config.yaml
intermediate_size: 1216
norm: "rmsnorm"
rope_theta: 10000.0
qk_norm: false
attn_scale: 0.125
tie_word_embeddings: false
init: "uniform"
init_std_down: 0.00206
beta1: 0.9
lr_head: 0.00357
final_lr_fraction: 0.05
batch_tokens: [32768, 65536, 98304]
train_tokens: 553200000
max_steps: 8766
dataset: "wikipedia_en"
Each number is 200 + 30 x the weight over its row's rms, rounded and kept within 0 to 999. Layers, rows and columns count from 0. The size before them is the row's rms in percent of the matrix's.

# layer 5 attention query, 640x448, rms 0.0405, rows 48-49,111-113,175-177,239-241,303-305,367-369,431-433,495-497,559-560,623-624, columns 336-447
096,192,198,216,223,188,194,161,212,168,263,216,193,185,193,200,249,171,152,200,206,246,266,213,205,216,177,202,206,233,218,209,178,191,162,200,212,171,151,207,195,206,248,184,198,188,191,201,223,217,204,175,180,164,187,123,195,233,201,161,224,169,151,210,180,219,236,198,178,212,229,252,231,236,173,188,207,277,223,206,180,205,242,205,204,215,211,211,201,228,209,234,219,185,205,191,135,187,192,205,204,226,184,206,240,193,212,193,211,195,197,136,228
095,216,172,226,201,226,228,188,241,204,196,216,185,184,209,216,243,164,172,285,254,170,194,202,192,210,194,218,231,175,176,216,281,217,207,211,249,182,114,150,211,247,199,178,212,231,188,195,182,123,202,183,181,248,142,245,233,210,267,200,167,215,183,247,197,224,203,196,212,168,169,136,179,184,241,211,198,146,191,192,179,226,192,239,110,166,205,200,227,211,205,130,212,160,197,213,205,209,165,222,163,179,167,251,210,219,222,238,209,214,233,206,246
135,224,175,154,226,132,180,187,201,186,195,191,194,215,185,203,179,177,161,215,222,219,215,300,186,195,240,158,237,200,200,190,225,165,181,213,243,216,188,245,180,248,164,179,270,209,152,156,215,219,204,220,267,221,196,203,267,196,202,195,254,221,222,166,160,270,212,172,188,183,169,216,205,221,210,180,234,236,163,210,185,171,224,227,237,238,209,233,188,223,199,155,185,227,180,203,192,154,213,175,244,192,220,171,206,202,193,279,189,229,200,279,201
123,196,253,184,253,224,167,217,207,212,189,225,185,209,204,178,202,178,309,181,183,189,265,146,230,215,208,139,250,237,223,223,229,193,206,221,200,189,184,226,228,214,194,128,198,169,169,144,139,211,222,233,142,177,167,187,202,193,201,134,195,200,203,207,152,242,188,231,204,195,226,238,162,223,227,202,223,229,245,194,220,236,219,225,232,218,226,179,215,315,133,207,207,247,193,209,192,223,228,201,229,175,204,237,193,139,187,203,218,183,232,197,212
124,275,178,236,194,209,195,178,192,184,213,193,253,230,186,223,170,202,173,200,227,212,158,191,195,186,210,252,161,189,215,196,174,198,226,234,196,177,201,192,184,209,203,230,159,211,239,196,247,255,181,206,218,148,213,162,162,225,254,145,205,222,171,189,133,158,249,164,202,179,243,174,195,206,195,164,186,185,214,201,194,216,179,198,155,219,185,182,195,179,259,145,172,204,217,168,208,180,234,186,183,205,230,165,210,210,193,226,195,181,196,237,172
102,212,157,194,201,144,257,206,215,187,218,208,213,218,187,224,221,203,257,219,190,159,205,242,209,219,136,221,152,206,242,186,189,204,173,204,233,191,238,202,158,158,182,209,217,179,177,164,208,255,228,184,183,121,180,203,174,216,235,196,222,199,214,174,194,202,186,155,218,208,172,189,177,204,209,165,194,172,201,191,215,167,205,219,202,224,215,220,142,218,200,172,185,155,179,202,139,224,202,179,173,234,188,187,175,210,212,179,163,174,179,198,193
108,239,197,192,204,186,215,217,211,179,230,261,191,193,190,199,209,189,232,251,179,266,238,193,164,205,213,239,189,199,205,148,150,193,219,223,193,181,239,168,170,203,170,162,152,206,198,184,193,191,182,189,226,185,231,226,188,203,156,154,219,208,186,212,197,198,172,193,209,199,176,253,224,176,178,183,211,205,227,183,260,165,243,171,285,259,187,140,210,284,271,258,236,217,211,207,178,159,153,261,156,152,161,128,206,223,182,188,175,269,211,192,204
107,221,184,206,228,230,268,183,188,159,208,224,210,170,211,204,229,194,190,189,162,192,215,164,153,210,238,246,217,217,195,204,238,182,199,219,170,232,166,172,218,207,153,216,170,213,246,225,249,110,198,193,209,196,258,204,243,230,199,192,176,224,154,180,204,197,201,215,219,206,239,194,236,223,160,203,184,201,230,206,203,231,234,227,179,172,197,205,206,248,210,171,188,196,228,175,200,158,180,222,208,173,178,179,198,227,205,269,214,185,166,209,245
096,208,216,210,176,190,202,172,206,187,176,202,212,203,216,206,231,205,195,168,187,200,190,224,155,154,163,228,158,168,179,185,218,237,224,238,229,194,237,182,173,169,241,173,201,250,204,192,170,205,217,215,209,150,190,215,190,217,196,176,179,181,168,146,179,236,180,169,213,205,241,189,222,202,221,207,226,207,215,189,192,198,252,218,176,216,228,218,207,172,180,190,226,158,177,238,197,221,229,193,221,193,225,219,251,197,190,147,183,204,211,247,150
108,203,150,209,175,223,227,184,248,196,262,229,172,199,218,209,209,118,161,191,207,185,226,207,199,182,195,177,163,221,210,215,178,165,223,231,152,235,266,186,192,166,192,181,154,185,162,183,183,202,222,227,200,199,254,179,182,196,193,183,204,192,187,194,189,192,196,165,200,208,129,210,159,196,162,172,212,209,232,185,202,137,216,203,232,259,197,224,225,183,216,227,192,210,254,181,180,146,159,189,133,188,185,159,196,177,195,167,222,181,223,214,243
085,224,235,230,204,232,211,164,164,193,169,207,183,195,182,175,197,152,196,189,189,271,236,184,160,234,210,207,162,232,176,162,185,182,209,213,183,202,146,145,224,241,162,246,187,227,225,238,227,142,183,146,200,234,237,186,222,228,226,155,186,229,191,205,236,192,235,205,198,177,216,209,206,210,237,205,146,238,237,187,207,241,192,169,205,219,152,198,204,226,264,190,226,205,192,151,222,129,126,214,200,173,198,200,128,170,215,198,190,154,166,196,232
112,206,188,185,244,176,177,175,203,181,160,249,144,192,195,160,216,197,164,189,204,214,198,212,231,226,193,193,160,218,218,195,164,167,190,243,147,203,232,222,169,250,201,192,237,214,206,211,190,237,206,232,199,146,226,170,207,207,243,220,216,188,164,177,175,149,218,178,225,253,175,207,209,206,190,173,238,160,207,221,160,231,204,230,164,207,234,214,178,176,183,250,225,180,206,157,217,234,185,169,188,228,205,166,226,159,189,227,233,246,205,214,189
105,187,249,159,216,232,185,223,230,225,190,210,186,158,156,230,200,104,195,177,188,235,220,195,202,224,129,228,221,243,208,218,180,198,125,220,191,230,259,188,152,200,235,174,188,182,185,216,220,176,213,182,167,200,206,222,158,206,145,187,194,192,146,138,200,162,223,205,212,227,156,238,178,176,195,158,195,249,192,184,189,156,210,151,193,223,200,198,216,200,212,215,181,227,233,210,233,185,193,214,207,192,138,164,211,186,155,176,183,187,237,209,177
092,154,185,234,195,207,234,170,205,170,216,179,205,194,182,238,191,206,208,153,172,202,174,218,177,255,171,190,168,172,214,218,222,206,193,186,209,254,204,158,244,200,210,164,149,218,222,230,270,236,218,182,196,217,272,251,203,216,179,237,162,243,204,177,254,232,230,187,183,200,219,211,205,168,202,240,182,249,231,189,175,181,181,218,194,190,210,168,171,155,211,218,201,131,188,217,234,213,242,245,213,202,173,209,169,198,202,220,142,215,224,177,210
104,235,207,167,166,201,186,208,191,154,226,165,209,212,187,233,190,190,164,216,238,234,191,176,183,194,199,261,229,177,266,206,214,185,200,286,250,175,185,181,222,217,246,187,192,181,145,206,289,232,171,297,184,182,177,141,198,200,188,207,221,222,127,206,184,211,206,188,205,233,232,156,220,183,169,149,244,202,228,191,167,227,198,192,194,223,203,225,197,189,198,211,215,218,171,202,189,219,265,210,222,224,214,237,222,192,199,141,175,206,215,236,196
093,210,214,196,205,220,246,213,178,165,211,197,218,245,227,188,164,160,212,182,224,235,199,187,247,229,257,232,173,241,203,208,129,228,242,234,156,270,220,219,183,235,229,230,169,225,160,240,215,212,262,172,208,164,241,206,173,204,195,181,200,191,248,257,160,167,183,203,179,188,202,187,191,221,175,196,237,235,201,163,202,191,184,201,152,222,205,228,181,182,210,163,149,158,154,242,216,158,173,230,214,178,182,210,190,207,229,197,195,220,199,210,233
097,249,199,207,215,191,222,202,201,175,208,156,218,210,221,200,246,213,209,227,158,216,210,225,174,186,207,160,151,232,181,245,279,187,202,212,191,204,210,181,185,175,171,204,194,164,222,229,187,172,138,209,266,231,184,192,184,205,204,173,225,139,251,224,196,213,184,191,183,169,151,237,166,175,91,230,187,180,167,187,182,214,220,237,178,189,185,208,222,231,195,149,223,185,147,179,208,163,170,169,271,166,224,217,233,217,238,200,185,195,202,163,275
098,210,191,253,193,162,169,201,218,156,271,274,192,226,207,158,182,240,181,242,182,179,183,195,187,234,211,196,183,190,211,231,192,163,183,254,214,181,216,218,196,168,174,116,166,192,193,182,246,226,191,262,208,210,250,207,207,201,189,206,224,198,233,161,187,246,213,170,219,169,182,230,246,205,219,160,152,201,177,161,213,196,191,173,214,172,276,199,171,199,240,252,211,215,237,163,174,235,150,174,217,201,201,194,202,249,225,179,201,224,152,197,176
106,213,237,232,188,203,158,163,214,216,174,201,191,255,203,274,238,112,196,220,206,225,215,172,167,201,150,222,228,183,206,200,205,220,182,234,184,240,205,171,203,176,216,199,197,201,245,204,210,218,240,173,170,241,193,212,207,211,188,206,163,163,172,240,127,139,187,245,216,220,220,194,143,196,227,239,188,241,189,170,245,206,231,208,210,176,167,196,247,204,263,184,212,212,187,220,212,202,212,225,190,201,153,151,283,210,226,161,217,230,191,169,202
099,192,241,192,193,271,254,202,198,172,221,205,203,193,222,180,224,205,200,214,219,181,180,183,222,219,218,176,244,215,181,247,198,174,219,157,228,221,189,260,221,206,197,248,168,188,208,223,96,182,166,184,199,225,197,202,183,214,239,223,191,213,208,219,189,174,212,202,202,164,227,178,214,210,178,212,180,176,193,180,183,263,208,213,169,221,163,175,216,186,153,192,220,181,214,207,227,165,150,190,228,160,173,201,179,206,172,242,219,273,196,179,229
103,246,198,166,181,258,188,221,202,164,196,150,217,187,177,226,179,190,222,218,155,245,199,203,188,195,202,201,228,215,164,221,260,187,222,221,210,226,212,144,223,197,201,148,172,196,212,237,190,141,154,180,200,219,171,205,226,198,163,127,217,239,199,199,266,117,127,181,199,214,208,196,218,185,202,247,200,146,214,247,196,201,191,209,171,236,220,214,177,167,196,266,220,156,237,172,218,184,214,204,248,207,223,236,219,182,265,193,146,198,169,179,271
094,210,175,208,160,212,248,168,186,220,228,170,228,207,183,159,249,192,203,205,216,242,146,218,198,226,216,198,243,281,188,188,209,194,232,224,210,216,204,272,255,229,207,204,244,183,191,265,204,195,206,170,130,177,218,164,147,211,171,235,210,198,174,187,226,195,155,200,177,233,213,241,196,191,188,219,234,211,201,200,198,194,186,155,210,214,191,190,215,177,180,140,258,203,189,177,243,208,261,217,201,179,228,159,220,196,225,195,156,224,252,205,200
099,226,196,205,237,171,230,179,173,210,194,179,235,203,200,193,207,300,270,185,169,198,220,182,185,209,170,193,216,252,219,212,225,193,186,236,212,155,242,209,190,207,208,243,185,166,176,207,217,248,202,190,181,235,189,243,137,222,242,209,225,154,250,199,238,232,247,205,153,231,210,203,175,194,199,235,222,203,214,249,177,212,195,184,242,208,229,139,237,230,210,167,203,188,213,199,206,207,214,189,215,153,217,191,188,219,197,216,217,201,182,242,199
108,211,146,181,219,121,239,198,209,203,180,181,124,189,219,202,176,173,238,185,229,220,229,215,191,177,209,204,171,240,165,226,155,211,195,201,201,186,136,216,200,196,186,215,197,218,218,238,180,231,224,238,208,154,198,229,176,205,174,252,247,245,223,224,271,175,257,182,182,101,185,190,195,181,171,205,207,181,181,198,191,150,209,199,200,213,233,251,156,212,181,213,218,184,187,259,206,205,206,148,159,212,226,154,210,186,204,189,154,173,169,215,188
095,224,242,185,229,231,204,226,216,178,203,230,234,175,156,207,202,163,141,188,196,215,167,214,184,222,137,194,231,191,193,239,124,171,154,221,214,240,176,155,217,173,180,211,229,185,166,207,204,219,225,138,230,216,157,154,181,219,192,171,175,174,152,211,206,170,221,215,219,202,220,192,222,202,261,274,195,214,204,191,218,194,215,190,192,207,159,230,189,218,240,231,177,185,204,194,187,193,168,215,156,186,170,220,234,214,217,201,201,225,176,176,177
112,254,208,175,185,181,170,201,224,196,155,204,145,224,212,221,258,137,162,204,252,223,229,227,190,173,197,222,173,209,181,216,192,236,203,245,194,193,198,212,178,231,184,177,160,221,208,224,169,273,194,233,218,209,214,219,201,203,232,186,247,191,215,186,197,152,221,198,193,200,181,210,134,168,168,208,177,222,159,172,214,213,227,189,222,225,213,199,185,195,189,166,231,192,233,177,194,183,218,211,181,222,246,176,266,190,169,194,193,223,231,216,237
112,232,161,178,223,166,227,211,245,207,237,172,164,182,170,211,193,149,235,175,203,169,247,206,198,216,207,176,176,186,231,180,247,151,169,234,187,190,224,200,170,194,200,163,174,153,206,172,199,184,212,211,178,178,230,135,211,200,178,189,192,167,193,152,185,203,164,226,224,205,140,214,225,181,212,131,216,207,225,210,230,188,132,191,210,231,190,208,231,203,203,288,211,205,218,143,152,223,166,155,200,181,155,185,199,241,199,181,195,249,212,192,169
# layer 5 attention key, 64x448, rms 0.037, rows 47-48, columns 336-447
119,175,132,173,195,190,212,210,153,225,266,210,207,170,169,206,184,238,173,198,231,166,204,178,173,294,174,174,167,225,223,237,198,168,176,199,172,192,174,197,214,141,176,209,189,155,227,219,178,138,177,189,183,152,217,214,212,172,198,218,182,156,204,218,199,213,200,192,230,141,219,204,188,159,166,190,194,198,196,186,190,196,224,186,213,167,177,219,201,200,179,223,172,218,211,173,189,164,170,214,164,160,228,207,209,179,186,175,203,188,172,232,219
108,204,171,239,200,123,180,146,184,212,155,209,200,194,203,190,190,230,196,203,200,147,202,178,164,185,184,208,175,200,203,185,176,213,219,229,169,205,217,198,167,223,196,196,221,235,177,236,227,242,222,177,216,236,181,205,200,247,228,199,216,220,216,174,207,206,182,200,173,258,234,176,202,233,213,172,236,233,191,227,214,166,203,229,186,190,172,225,206,235,235,205,224,246,216,236,179,153,179,243,208,202,196,201,200,218,177,164,135,233,188,177,207